python train.py --n_head=2 --d_mlp=256 --vocab_size=2048 --activation="reglu" --norm_eps=1e-05 --positions="rope" --qk_norm=true --attn_scale=0.125 --bias="all" --parallel_block=false --weight_decay=0.0 --warmup_steps=60 --decay_shape="linear" --seq_len=768 --steps=7886
Each number is 500 + 40 x the weight over its row's rms, rounded and kept within 0 to 999. Layers, rows and columns count from 0. Numbers have three digits each. The size before them is the row's rms in percent of the matrix's.

# o: layer 9 attention output (transposed), 128x96, rms 0.0872, rows 44-63, columns 0-95
# v: layer 9 attention value, 128x96, rms 0.0705, rows 45-63, columns 0-95
# q: layer 9 attention query, 128x96, rms 0.0701, rows 64-113, columns 0-95
# k: layer 9 attention key, 128x96, rms 0.0704, rows 64-112, columns 0-95
o44 091:511466520471548579473525488515511529493486540474525523461560417424522462463490515535587611571510585551463522541549484470528429547495537454487533461504487485515494522486552475546535505501504433527472430504507505519480506494496494442493495528477498463465460446548413496488524573494500597488
v45 077:521470474415533567458544492512432560579550501465515488539469484431487551518518522488485537461488468477465487546531512484536456509527553470528515509433517447449510551544417488546473471511571457536485520546573471511519524532413511523615514492481501469531587468479496475490487487496578522475
o45 083:478497439485488593504547435486475576484478519554477445527444530495462505515517431559538471460395465519509485531483542487479465520446515503494556517543471489531479493607426437516499615509519506446480587510538438485482486492494494484560533476542481494496472562533491476552492516544520514512
v46 080:579566516424525524453515523498583498507537513481518538475508485525500537508563508483471473503508524477464481485545518528435538520498517587470490502442476452512466504455547479514455457508469512487486439551408419487545485525538471464440453484489623546453584462535555462499471565495502472512
o46 077:552504536425453521468457473460475523540544481528480532538489467479556515573522546594553425487416523483484452499544493528486496536493457562489540527527472485515455517545455530484456512555425481463520421526443507491532471512535447503546461462459522582530550525563487455502524506529452422466
v47 090:505458486450482539491525485449490529501512590534504546540555489462496466533486550495507509501563511496542563474499526468493554465438493491535590488536488465515497454457479546502619497509461493464450543481470557547464554456619551448520564462460489537509487515465500487455549531481500418557
o47 087:434494527498446536493410472529491525511519534467528471513500465507544413460520479497402518528525514499543579507471524548523500587491437491465500465463453586462499463474479565446510468485516420552545498534528538490487518516471502532535524474457439472480450483473496415537445579454482499563
v48 084:439581438507555511571433503477394505464471542524571500504452519487543571433445517474452467509491415527544542537509571546527476503486496509575497481507504524527477517474553456476532475457518454492458520499432545504533516513500505488561519528505428530562481504498451481524475448456458426483
o48 080:500469495600529562512454573537553443464487602525580500534491527514499460490503525462507506510549489514554490508465562507462518488501516467446481493538498482509488532556557416532543516456500416495459505454560524487505485516521517509575520454593471532553568431508516491422504529466509448516
v49 071:476579496507507499464449496499477509529487526422487482478527452502506614519484561506556495520525422451434534514560537498462579485453486478468442496543462547566482509483477511401483548419432485479455472481458470549539480471536516504488501429476457428484443537540492460504516498443521489538
o49 074:517497514536433426441564502589412501483539520465531535492566483475545495503496444466526475546576439441440472443498510509536497505487368530479511539544479560466530453509545495550459556508454434511525517563471498507504506468485491490508492472452466541498484432516536532464490449467507445515
v50 082:541486480536443432469532593521460501471449512451444507586453491441508493558474550527416422454489451527524502499526589495598529512476511516539540516531556504518439483504484541472524487568481481457493556569541504455509507476514531505467511496452424506524472449517516504574530487445491470494
o50 084:565566512504514496455483526492546514441463580481475518523450462492524456503443550498448434425499469486539529524480535497574516489561464482529505507511520528550443463501535485510543518537532536486501492471582472469571519441542595518516468514448505476476467440532509456599487565439439454528
v51 084:534558496551468509505516527523432481477451469420448436480528493518510527513493551482520492499442527544549487566443489444506515482502508559561497474540460503517532473484538471467536529402516499468451467458474491525576517463444553453563502608491537529529532580466560584543447525494478499501
o51 078:434555461510544510537522563516513535497512540425497461525465517466519489571523519513518521468522566554515395494553463478539482480572494548464448533469474541548502500510452526530564456461497477538553462554490500507444542539522524504514458508513478484540477510458583557403483484451433438435
v52 080:555565534470502480566564514439531453470493481531522502504527493436578508500430520422528468580560495531485532482511502519592517441496494431481424506494442528465515503474482530565475480531503580509499491477469528503530529469501520492504453450584425459448512484459419477464466549493468540472
o52 086:534509555504487499565575522448504457560525502548468513601528574383537458471547473495464500528590585461489510488545496470430529464480475471447476429494487474526460441497501506514511506481473531462534526547461529423502421454498501500439524501444455477501530466492475514540500540482535519475
v53 086:478584517483505540463518505501499581474519537546505516543471531444455480449495530526544532459554542462517550523448547521601561459439484440492541456446485545474482462514457470415463455473463498537463528449492502505467501472472526451568495413553436509551463594501520479517523513486484491466
o53 093:523513505483517571541601481486455572455491547434531566517507452506458550451531421510521505562559522486524532577472535470513526432490536509445430521507538528521472540560480499420501430423493494483450459512477563462453477480471562509516499462428519458482492534527483479458483521501490482556
v54 079:473506512552548451541478453445477487514523493437487489508517515555474582456494406478542521473538458461525495561539502576472505520540533457461525584503501500529500503520485579563545499541526512497383513440414513574486503519537448520521506426473528455436549543457491487508516452506491473513
o54 078:525371528469497435474439510557440484513473539506427431447541522555456506472502538518468540513463447531502503443510549513491457547493517491546515539457440543546534505542544518535459542505483452558477486522472556522523562526470444534506468534504521589502501515532522526550521539535523599533
v55 074:455451526464489555548497465463528520506503570568506476468451491442472456544548515493489558474447567453414438517458484457481523516490570472544548469505484539529551428498500509472537454432505546493482526485515499498550443445568458565499472474574508541509434566472527534489535483563550509458
o55 071:447519465521507515605521495468454503502574507481519551520551490467461558556518477503497530566503548531499449472553501521587531547461542573523484470555536518457559537473547527431513434426493499530494551520559491586477469449464439520508465500537517471430463527489526527487416477482492531479
v56 074:509441517510523533520483549507480501589524549533543544516472463476537477454452513528454482465461464413565538574496509458581533457459538446540460423582517546478529520495458562520537487503494432480545473507516508467535473506478505491552576441519522476467496515489457444572568467477509532437
o56 080:505471550504452541576568571559507525449482594521512487468469494520462511509465517465481521477468520444492474515442590490525521473413485418486534426521532501490497501527524491497551577483503460474524550508455495550522473463509507460495593485575531528532486528500508518572471514423488592514
v57 085:468502519569453552438529591523521461497441539523479483513499573452485464481470474529492517437493495516505481538475517483450436524533535423458498500499483488465477518540526585479541550572487502510455437397541483494465490467492551474538488471497470598454550561491493504517557405531493513545
o57 091:531502465507488505569550526572543465510518485561466526414456515558469518455456617522501436536435486503507513497445490538486489536552549509509512484467464546567532535526512527490503476504528485506535400513517463489439499426505506521485529548478500466454481484522533480540424475505508511638
v58 075:522453506579452463507522469549514479519533534506481495512477500470486509534452567555454417574573435499445502443429482488387537464484541507532428485492542527463525570475526529504512562519474461501535480562550490501517538505517517573498533570478482548531483468475488582465514509544437475512
o58 080:467543516545425544423447522503499506508412477465566474514563534460525539502502524507480486558579510508456507536507535518541539488543444521497480421584469524455537532493543546572521541518548445544599487476511442510477502464563540434450529430543485528457485449501511515489454503477495491494
v59 074:547490532479488507461558535462551498589509545475456487457480530501514447481483489496539536481468511494550550463431448529582522463453579478485469438504467494505440555529523496463542522534527456532543486558534490505503574541456547432438487515548469433528548520476445407552558455494542521514
o59 077:572526486478505489589626490476471471514523487492486516434498507523520406493552479498496500520462475446557510477470560415466484462472517459462497468493511569533505505493486529503430581509463533487567504427443496528463488455522575431502515496529453482571475537532443434538488487485475521530
v60 085:431500502501511492458466506553486522498470470510566495402450492569481488558500467474457556600479556481530497461503575485438480505498521482544489503576507504456534556445479504555522540414541564544456487509560430548441511521443465520503518466499503576535452489512484490506497415491516488548
o60 085:518578519491440557516443471593493505486509523589504423481494452516457462503479526455551463511455487583433487423458512468508552465532500513592540492536485454451477490448498467537508485509489508513494590485520507457499539536532519396480524522535471519531498437535503553447472439508539488526
v61 086:456565475440504466467509562478504462478562492555526564532502414539407543489516534490525496523478468556537502537490482536530539437524480523536469506515541532438519558458468496469475444448385461400496529543509474502519466478488495544496486507524488438524459543475475485548551569453457555494
o61 084:525502537510465510466522531514484499558468579493490480513443449476527561578543499428409505398529571433533521507535502501546506461500472499393549493549530519500469435462461494527483473455452485474415552465427438457507533538515534487484450505486509546525491464466508487513533457493538554483
v62 087:499508506501548539510538500476450526486500470465503560536477391422416555535605546542518464477487441517462539513529479482478538522488512492540512453538598501537483520547498489524489473465478501517544473501486456466541517486555514420609505500491501553532500508503578564485459496585459535493
o62 083:420517549418515529461522472487497492455474542471488472514499492440451548535579528525557502484464424498503472561421542480493487516500475555460498480566550455513470484539432550513504495499490501498514478496463432562464545478479331499496494488484477543496450537520587484487499527505521527475
v63 075:450501415472519537504526502497510497501488456506518491488440516457524512548521550546532520437450528471483516504526498477571457471448545377459538465512556525488413447502496467419435547493494515477489550488437454491485412473487473455506515506478512427472529493405591496497479459507447522489
o63 077:492468454472536527532623483479449494429520534470521530411490577496536554507547562522507502528473444465524453456489451489562485522553565482471497479510583499537500521481486455442435474546462536481412487520494537593488506470473477523444456472496466533505576461518545480493512518547481522509
q64 070:562469477448537515377451467506533526541461516477494503557464562576459501545540487442515564540488532517504459536571529526535465500509557470511484508477505582494502536464535491488442388480487497495492518459515514432448519531541476518500490465590507498565541487475472524503512393517534509485
k64 053:477562552570469503595533494518457517473552405532508524562512564518461550514478465527446563474424468451569407516555470531500499539555486484479561487494469444492523530491539482477573469506537552508542529533515473472535535531477494510551462459455463506495446498529542457493519541538565536474
q65 091:495537512527445489514520569501470490483517489529461475480494493435511556496419506559502382470494443480473484505461469449472541514489451568514501505551488449487514405473452544546537563494468526478506518533480499529505556494492548525409528463459530489398460466559544483516499567479596520523
k65 040:536516521473472523471520594488467498499460517491491433478511466486512541520477456523506404485433507491455475463487493442560553523479501553556551490515522465523499472527449618515536542519453541441475526543502507470448531490513546495385539459533562489413494481530489457520509516466589507555
q66 142:543439428444553491356458454490512534546477493446513541550494522539505521510576480470535532508540549572520493503572535492528496497512551502502515498490509525529505570494506504494457420457465490426511475490504479483452484537477495495496491500617459498597550527517468489558507468458452497466
k66 037:492469476518525463556483425479496542514487454477556531561563534449534526407512599497516503521592525530561562463516518519464523465554491537455516544482481492520502456473490451509512431480462504472558435578472466552493532518475503505503470551525459552462511478510537490624484528510523452457
q67 092:464550508558479491514515544545492474464522506507455502431458533452541522465402514551509422487475413421486487499487523447513498544480425543504504510564473440480526428458445525445569518518476533506471486469430514521534514520520527528441541536454537496412481454534538469520504568552544516533
k67 045:470531497549541485529527576507489484477504539479459464479453550472538489479427462554473474494434464427482435466515523428516523506485479536500532497594507414451553510490463554424503532556440546474486493480483525494534460541507496494473518583534598495477497444535560463492491539526529561568
q68 079:512503518489551517541531436495528566471450539462520526486501464556494394481531462516465586479473524509591449480524558535524487527530479434540492480474569553518535508545488506516510451568527508491463494471509442492513437493517430505570515575538417512572511543495502523482483485478454452413
k68 040:480470476505531545538550451507530555483491579475546509509482444505460482478479452525475506498583497518562436494496555548539498487490409451476477450478536529437540494559464452507493529533555482449502458505554463485534442515542455508604492539432435479578529480511533551471476493481458498414
q69 258:495437457520490585352430539510489526497499534494474521568475489530496481539555465493517558583499506468510519474526484500522473493526548452518532480447545571460470583468549517487424453453522484499453518511571510472464491537541448467516454492586496572549476492502500500521513443499493521480
k69 059:474517536544474522584443512498510438455559533531523498509499491420547470518445552515444475497466471551515522473453525537445513465474542507419504506494414464510486432561436521478482442536515441513375507536458514518503506569545557467473503520471516505484497487411491518466545475519548448499
q70 057:553497491471528511429464443547455527491515500530486502541456540495526586507459467422519444496490534574489442553505540536485433478453574493464502521540498419503524509391509473531471585433462480464457520529478461492448453529498572509462515494544533497449526554530491538453514439497508517550
k70 029:519547523486525545515520461493413489470497457522507491522477517480510549509492492540465445502481520571475499547472492542474466468462569497459529530563548425573552477408437454528537519494477480493533602506539417504485391521518572507499507494524527471454514504545452481460534490470453451578
q71 112:449525561540465484567526594541498434486568455535481476456488527426515532496430528472494440482457467416441511508423462465452533510509454508499512507528474491478459473504542487458527538516481512554509521477430535494508487466537524485443458485387533509411453449447516476485480507527538521552
k71 045:488498528450521439465478601519477442512419483530489493483481514496548497497434475456493472484428468441473485496470492480483562534549556564530478513529498542458497550526507546491521460486426488597526506490460559508487464478435506439396510491502511548519534440459432488483441520450511487584
q72 091:519475493419515452457498494540552537509504499483540501442494468538501434459516517504502562417506522476547524514568515526513520502504511465474519479521487483560506512571516517434549431528479472536512491482455550528514461476484466498617503551565468532593566535471441468546482550442416450445
k72 044:469469478488559439504511463507526506479482519488545514506499460492484487465468538572484530467551526458516522475576490530469548442502496477471471474563453502531504508522477439443487474502471458545502451558487581532540470520457435488645477529540496585596530495435485493536453566488445538478
q73 063:533540491510526467475529428482496561527446564493536530442513514533507441514562502535511567489494531557550438529506459532487492502542513467552506518492507438560540499492446495465544492478528492472443469515417472505548530517469539500629475448559539544551567514547483580486535461427485495452
k73 036:459590511535504478487473470448437492507452565542480458498428508523481481562547480577477504507472505568557553511520512537506519489527472450512535475474505444459538536416460489495547555455524512455506495498491499561514540526499505494607434451527518541553543448601513506472552502426469500467
q74 066:476483435503469485499491490486541560522463546478450546450500525512551497465469550463538419482473491542501493542516521436500488527408435567492540521485404452522473488484493517488522492522475506413427512487468481538442494577503585459420532533542560502439462516546541471500530495533571522544
k74 052:377426466481483503582449480505497514509495520478488438522473468483454565434568491491528471479471499498522505533480508528510505562514502463506544455534515494513532488466527538500503497431546513426427461482527432569427507596573506457453435551525521528467464491485593523509497479501527468520
q75 080:535429504489532526440445439455460468531551421563554460537524483489543520564544500446450504530479554481492544528555473568548512440469559420497485483456537613495490512545569450509497485482517479527564490489499549476489491519450483495488448528527426526521500484472475545467493465517435445507
k75 053:560435519457528464458465441418456511545569396577581493516577505498563497535491507458455532491480554465492570527531502518508517462460545482519452498509525553509505467539541459547503473488506509575575526484504508524525499511439492523470509518488435501499501550500527556487472449489431408508
q76 076:529547558457488480538511518505552562501452524503564486425497466514499465485517465567479572454482503473556441481569498524511497525503455447447485484544516512418513471552436525501510468607523527485473513458470481499485451492504453521567515573510481504578487530549499530446472577426503449429
k76 040:467483511492516480516492540530512502489448621497561457480455474507468482490479434575487517525568496502550416510577499540501528457502443459458470529541519513420523461507379478540499516526495500460510485555517522483509527545522416511576493514481497545569523496511440543441504523443472472442
q77 063:516520533436541530478526476448527582467471490466556441455562512557492486490472472496523535425539516583567431511484591501494469543485503501470575551517481481536510486517484521538541417491450473507512451453441434485499479475449460549537515520543464489577574555548500549508510536498455487468
k77 055:437527410536511497546504524459417489517419416452477521442523465535468538490472484422531488480524513480556473474534517494545462464491519498431502483547489460547528410477488459497464500506396535437457494516529454505555438443505538403544469507534480454512502510494501457488521547513537545518
q78 061:453509589474449584414489484447422488506497466541528466516481461427523505551541486520437526501514463481533512466527478563467497519474532420402458506500562574449527473458469455477443507529533537480487519502542558491488466521543405496505466498453431492510520457512472482487460464487497508562
k78 055:532499551488447598379486494495525538504584448493484518480512484471559516521484500455466521506535533487540538494468469516477464470475472446443418506470587502565467407550520492518548481566537517429548520465497493475460481449480481531478500490397445476509488517516493490566467473547490501475
q79 080:509427497479582473522489431496508585483515562469499530538507504582445478519568479491487580498517546571497475457457527498475501519505492484573523486489558485548507544571474497518496422478492509472480472472611451483477484492463480535535476499529434533570541490594469477509486498498511517401
k79 050:473460446482497506548477448521534585502558549469469538517536510539452571476553470586486520518524475547497497503432519514500505499489457509520509535485487443527445512501474496522501517487524506439533463463598419524512514514468505558499475457433456463493510479585468481439531539546552522361
q80 109:415566513578436523590523540528482476503549511500469535486466497443446502500479533537516425534512466416486520478458453461492507442522449524509505495506501529497501465467529498435484570487501501501413571520468514540516524502567487440487491545431569524420481490442561482480528474550518563534
k80 041:466469548555498574469491547480481565454470535445509431516490511538517463536543515482542434474535523492536444506604453514518469495465461501473542450466487461435516557468472485437506511569546509469465509464465526491448437482526494453542463572560562520476495532445544449550468479512492592478
q81 085:551483516494563508459494497510491554449444473485565506473515494551475472546552468473459495422475520528562493493580511554485479547447553409467444518447458539445474528518487484540480477558495514475535464441527505484471421506507501468555467516524429545588529513461476474461512538410461442458
k81 039:462471526519597504580442474488472545462468456538575498529557516524433482531498461552448487491563481536558475478541501565526476466486541434472442546527498521479505500505516456540502500492540464495591468533559525473536454500506463497588489520458446547527505492525517546467485544421446434445
q82 086:458562506521478509483582484501476441404452450462486518451491555417418528537490516543547410530527504429550462506457512460503531481531471542541496525491479509503475453507520495458522549494464492527443515510502491479519579513552504484442502521412572460485542542478579484593501497528521523486
k82 046:523492459499523504432604451470469519418508483394508530470526549490476502564515523479603486535552540497569451526548510490495495496534457567494553453479512497542498494547557520467474511504406485466485488494563485448501536492498491486483496546481550451540585537460499475600513484474517532494
q83 132:522485475502562480340475458479472564514479474448497530483503504511505560570545459457561464444555532552537460505553547511516499485521503550450504525507547538544495529468480518519458495455439523503533493491579494469489544476508517499466501481527438467605572485481461477566526497471435516467
k83 052:513435550515591496430498459483546593523485431500518466521560501519518514517538456527511501502514507531489490444498477583477472472426481549468534465487566488507469521490543521521468484432560502511614481543545510544538525492435474563486527478530474503600510492519535494529481500426473487416
q84 091:458577470552497466562523485552514482492517447509498494463459547470480538489449524600541448487474423460507476507488505420481564471507483599532452570546458394486545485433501555481538545455471476504480560543483478530517531500525534509461533502455556478443491501477564482554499514551489503497
k84 048:437540474524519487509490506525450475472447519493482495482437532437493474482508479558539465469505494522515482506580494491441606489504511548523525536518481451464547513447458501509547506424450433406452487554477578436526534465540490417518488518531527510480571458434405490533452523541518507478
q85 104:531481445420533467400477452433466520526442503468528487508484480540558473513548528534518539451547506580539555512590525537479486490512521495458483462536514530551506534495464483523488476541414481457604446502510508488470491463502478491487487443558438453525547499543387483502499544455486482486
k85 056:500481461463554483393502423480493532468498496477535524550530516486470500546524537491512562562564515550602553512514497552520483486488575488449442414534560481559511488575506507482512497524459516495614454526525546488522503447445413500520525492498466512512525561502458510515539537483485458476
q86 084:452544512489513540574552475495483460518476451617506455473474495479512545470476517522397471473404448425486501525493490469495481485531527418535454552460488491462535496491449539504537523452465516536542601515459523501537439558465508476515491485497468526531433512457532556514442522493465434473
k86 054:502533506409554512521508420537465468532470498527478467488447524512501540453498492428475527460457473478484497516449508422437532500539528480435429486487524504528563520525438541477523545430516557582586564525453557449532518438446491472462470526474508480458465489470480550537493539558474436508
q87 094:506457468478509539608514531538440477500537463475485518490460530521491546447480527473550522479496448447550510560405468467482514485530474545498434447486454450528515489541558481418513485461506433489515550506457458523498546430457432490459523529446527545404451490455552528513496488560557476492
k87 052:511511492487460571519500524476456450500567451489486470528500458569469529495584502498532554492482450450494567457430477471524471518527481451543521503439533524471491504528516548490515473523491496530471507471613494580489497517545444376433524512414454514502457513486463495536588499503527536555
q88 112:547556558511463509579508537482499533545453523536520452511540539504463431439479526491466558497482481484537466564523470474500495546463507473487455486505439514498483449536497509534539514607566482456484522488449488545535532443411496469465492552522585522452466553543527539425499507409556479473
k88 050:492541572530434574442547462456515498510561448542539483551545535510524507508583471437526453538469578533510516540532453501487481499490552473439401441428489587525465544478481549520469476498465508578487504484473502510522534478550444460492481517491472518590522504462528539529546489456495509509
q89 077:484504535492517497538591438446525556485485516482489479495617562519518480475511544471559496456467571553583483485463492453547475454463546528482521440434490528520428580520554449495426500449507512492506499488434462492500494450497541507513483482446550513543537517420452475533439497538488526482
k89 075:499463517497562518544576409478533532442538450438509511498571532528548499453485540485553509537467555515506550473473518472461449471457486529478536396431527527532475615523565497469438470458492479534528527465473444477470489446514528571501500488489478425490517531475507486548467467536472517448
q90 110:513457443498531523479476480418462535557554451473526535499496535460525469515502460487541500471512499489535519532529472450485486556511458525453515455592485441581513512530510507547560557470492491459568474499480455481440458513475519620582520505558534435574493536526456477573468499445458491487
k90 076:449570398532498586486502544488457486466538417467490523520546502517462528475519454491525545471532476508572490511462466475446493520486490501488505458503462425590508529487509518544561500507505426523549535489516441540492441457499440513499562518449472478570432543445486525581471560490509508444
q91 121:515461448445560482436488506534489548501491527488488467539441502524537451492582441467497569455501587562485517500563497532524455522470538477545545476468507576534496609509501533496475488525553520487545502498557476473499469470508390499505468498535435532568455497468440489557505542441451505475
k91 087:526514460426518485492526500529526507504522531474522427483445497553499470522532469438510551457498509589508457506503557519508449556485534527544539461481482500547512567546510545537523476586496573497533515417582371556482475472480433518451473546519479468510460519506506509587487533460485517534
q92 091:483449492438553505497508508430536468455509469472535490532517488456453502542548490438481583407514541473608482431506541534555476477457537438536558508507556546546454493505540456561541492458478507477490451509550423401502501500482488489526444535540476544540500546468447484519498504495481481551
k92 102:540453488409494507498525507468513463532531493492449438528487579472504532549548511488512552442475544503554440530517560513504543536503496460539550536537474527579460456495547542580508502511469524414499483503575429390504497512490502479507446499583470527464490485523423481558540542471506533522
q93 106:554574446597496527568477500425431484458529501515519510475571499437478532459526502560506518566536474552486510503460492523482445421472494533457454426487465469477516473549466525552478486532456462513488531490513514568515495513463492467432452506469551397509566492520559561517470516453524508479
k93 101:469555505570436514557463515479459513475503508528565539488549443473518498452475450534486463598530496537457516460489466488445446455451483533422477433488525419460524533527452486499509500561518443553502531468466530611492432459481454495475524512481529420565515498492545541545478468468484499517
q94 096:488520468514524502511504455504525458525526442539509471508450498506494558496497487488491446518427524552505471463475508505563554488502591534461492476547545477504539495467604611433497468449549423477582519461570521553506525570458510480514511525551484513577501515562465490554503563478446546481
k94 103:536530512521557555540565488512525432487509471514441487500404488524496510479455456506451451515454462539524519504481487476494503519519585493456540441547510441538529450512542570438479460439556454439582458496509499537480494538478568547545566508532558465575467499581481502437514487487528525496
q95 116:445554490517479503465503548515447430559483508524472499552502563481469558482515472561439519468473460478491513442454493403484577482458498478464531501500516503438518449482527524472497522461543452497546505579531496532550440528538538454536518523435562525520519481582474413531526549525473448581
k95 142:457518521465514517487539513519452442486466543529433490567513539500408529459537459568417537483487488547499521445414534462496539501463522470473578497461550483459514459538498527540505581508532529465538507549525471518562441511517522435542560447483601509512508459560493476520522551490484437515
q96 108:479521531451536416589571447485456490489451503502502509428451460462479484502498486489571490439529486525462459474522505444488502580503448489495522530570412515460544431516488470470575484523529551504477553487537592452526518462443523483488512515515531488469461504553399456492498523557523530499
k96 142:531569520428530456550615431457455453516509485530501520443426472438497511549506496437520508457530498483437488493505450488459478547489488500508530534480464549480498464554474498449535535463531536466518531504511537415524539425424546503461479517498461458438446531512416479512489534572515528521
q97 123:500467526544567514506481471510477534445496589457457480484481458553504497534412576403490544529543478506497510457499447492519482499568479486470561478527564528557547480568521570503487449437542473497511507507505514558577520488493594512544512505510513515407442474521523504532445517503519425511
k97 156:441481519557590579509473464492513500428494516442461473498497484544437454523412536421507530518609450501520560494531483491543461521582483489447533517487523534523537450525539525498520459447568438508463488478493540510520501480501601535502492521494545520428460492500540489514463519466491429501
q98 116:480535465431494460469406510544480522461424526472488527520490462492493551453530441495480475521571494457590478498513587525512547522473544524502520456453539483462593492482466550489498541438560512502496529494474560501542499525472506440503492542457615474449579467508504502449504458546537455505
k98 156:455510497429479415520423490548445529507412542511504500566505451504471553454535421467511477519551500493589526535507542513489564470512505538451512504444531502477544514518442520493513529438510544514520588455469568522495538477470553436473521503512602495465550453457514510434516484495480464508
q99 115:535466440560474511464462522503583496530546566472553519479457436476534515495502486593541481464573447550466491450436488556482478486494541450480449517483485579475446416486499470541522520455471468501438524437446502556501565495533524549530548471452469525567463523471485511465504543510476436499
k99 149:507495421534481458475437514517578492505505538507584533507475513504480438472571512537477487452581499581474475502450523524509460505496562445442443532481480587425447426516446482514527448476487463492459511465448530495479548493493538571495554446454492534593500534492476554501488541515492473528
q100 112:499554488501501555485498498525510486489515543477553459580496531488486434543552508577524539409450487538517530505504495533522502466577486486493484499538556454474456571476584536514608514488536596545552473463417558535504521511489542452450566496503468495468478469490524483479439568515543496487
k100 166:525520535537517592425505546525495498488500502502560459559475549517451438546546525523527530430482481541537460491527476513511536439531496457475486520516547469466437547471574536519576523490508581523566457496475567536437459559530521468378513507515469448503490492509500520502422537511510496455
q101 112:488485507514437489481496527447453472456501577515471407511448442505604504547493478414506434518532486505521477567501491531470498452515570503504477563496493446451557523510469464477499534510444555412521483585548512424510467440476530485520495471451454479492486455512515421498515490521509573517
k101 148:516466525512493481471492567475485499459496563531487417488369446525588503546477457424508469496543459455488459543536495519463565431542487482452459530464527466523521474540431466468518481549477556413496465503508519459530481491428524460573496539476465518524522455521520442483526498500493575512
q102 112:496486516495502458601519479481554478477530501464473494574483585456509510427420466551530507447494521523519481568495500522437545471496554485500481479544587503514598453538426459439531543451528479460575487530530420544473552478561502568526512524527502542514513475486518533479552501520474495492
k102 141:476455555518519517617513499476513461499530448477476515605446593469481530451458564558510535442490553515541502570424519499450489482485491472481456483529566491529565467531425478469510520492555510458534480551521449514488598492524475552543527525503541528553498489500484537491507457551477471519
q103 112:410501535493453508577455523425519470455448549466476458511457483477424570468515448522504470546477483465530588434455476458483569471575464508485488483497569481508510567454459502533528509451552531544527510518476523507475484526518475452461430524526532569510503479515550502508483565439487541430
k103 110:414462522498499453561480544473490445460435484433527436566497512448468519452497436534508509515487496483561554441484441470494580459523522478480515498505521428530537562463424489564506480485523484559510536529481541516502475497491441493462489498490497561562416463520485522513462588433462507440
q104 107:416487502550456439482481445464428458513507477545520488496507424488557454447429474555512484448495471470514435579462529472502484451505496566468519438470481514513532547515539528499546497535524541547502510458524407501498461607481458481463474442511482451539529505532605535533473528470504510506
k104 124:452488507529475453459483494510447477497496477536512504524489468546553468467419475574467466446517479509509469519490475487545543455522535564479534447474488475571548540469565454427547531532518532508490448413560389564453504516506470471475475493480466434571553501480572521556444460527480524505
q105 113:501562500524509493566471432527482461463498478457496423503533478469452532456509498480444500480437495475446502449431462484502524487484499476518561492492525494470465462463471538509499476546542493514520469569469557401546552518532430461536545431525509496491490528419503587432631507509472522517
k105 134:497556535467535486532475449544563503435493463398486423514494476434489517490521481478495491464459527510439532457503487486495473493505487521469556457526508509525480471490498520486503526526537525520540447562473604449515556526516407438565513423516485488462482532432487593534605500503485551530
q106 114:482584470445506524498534508419490486516487568482547464506559532463532542473492492487471524522432486469485443461513530522454509535446404453501460422413465511509475519509509490488539413523516477581439592486512511538497469535449493470446457439442502544458480508453513451482536469485545519542
k106 129:494496468424521516402562498463529479512525576465511494534554479478516515489496510560526513534445497514498474477478531470479543498436386469508471458471456454454455540506560538484527418514501498589363524515510499494464477552448481505448493456464501501445482445503528465497492490551554459485
q107 110:483498499534486503531506536466569528421517516588442537568490508510532493495433490502530463564490505478458474508537480498539462471492475538482470524431536582552458500440452560438530443546547531521487420527520527497427522455448504453568558521507474469496589482485512479524532556541512425468
k107 132:531469488501509524552475495526546525400508454575473613560526544508526549519445506538505483503531534498467529504565441476535467466505502521481434497474538566572449547506473513435531454539513513489496408555444553506457470480514546438536528528531492521500595530482516456527520521528527444527
q108 113:544455507512482483451468548558541501531559515512431503518503601494510529577504502450495514423476511541553452516518521462489509519519527589476585489466466574390475503462554445477444573525534494521517542511475510469430467505500507482522509467497504497398537503537509500499551492459531496427
k108 153:538474463505479499463474519534575517500519499561471508524473630512522509565520523506475531449437474487505499499519565505523487493487525544507552500482450579426478534439542445517455618480513519493482521503475514469472437540512585451564522488477513495393542500514535507516509519506474514407
q109 104:543490467532463485514503521508509523524520489486501547458507525531500525403533479474545515483460541536586524540534517467497521458515468496490503565476534580487490518500423495507443561529461586514545577524457458527504502519548567541489529561480549532490502417384491470563484545521501479601
k109 142:518503468529424500583552532493475516532469551485528530474519537565500537432534498492499548512526544482592497553505553496505465444461530472490497516483554601504480513496445483521444512592485580503541529504491447557489483481564549561486479534493506522454495426439533485541494528543490543594
q110 112:454437404489506520445531490532492520505477516474475530612547510506423491506448453424496494552445512467522499542552447457477529537507478508416529476559472509518442488496521490548429494499465533427537515467507534577579556454486553512511459495466490483479502511458500535441532499563545544456
k110 142:465563413462525522473569479562495523505466493504457529528558517483409512518436449487512541550463531460566456572593479519469498525484463508406517461576450462467447507505504512532436489489480483514543499521498541509561531473514542522611501551486513487492486497423466529493511544514494518454
q111 120:527533466498528464456553525482528470463507512460586413513504516558472514516490471494522521464590460494530554505522394454463479525509444483483469500524512529495573540490425487546553458432517560505520476489523492529571475539470488480522541508443467437497526500470538603524556462470424454534
k111 157:505525515459503514427544525464507505446491503447538430553500495570474486509468442496559546447536452522478537574503463464480464488458446517482463489541492577456557508514449497526543446459518550507506486484580517546527495517499470499544485503400480472451487546439531574517505446471395482569
q112 120:417489537535504484542558453475443433532489515551584448604464512469527498514505566477489463464502516508463415430573552455456451537484492495490547501533509524480528502493452507476455555515467475534409492462544462557476501520532530434547504571505539469462490443488528509522475484473551500544
k112 162:439472540499485504458564467453407439509512494594528427537468510503518459527474582552465525476511466520456460450530531432446483532505514460421528513555463495497529533495479521471461513523476488542460476478492472558479507463557522429544470542564515508444512446464507465577450461503545485572
q113 121:515465476502420456605493524528587488473524490554507529536467515540489524536488547538466518501533459488588430537522483474507550485543530507500539499491457472492499498511553588533557498498482510489464582500561521527532515525454465483447530453456551566568429529467561469484558493484459539577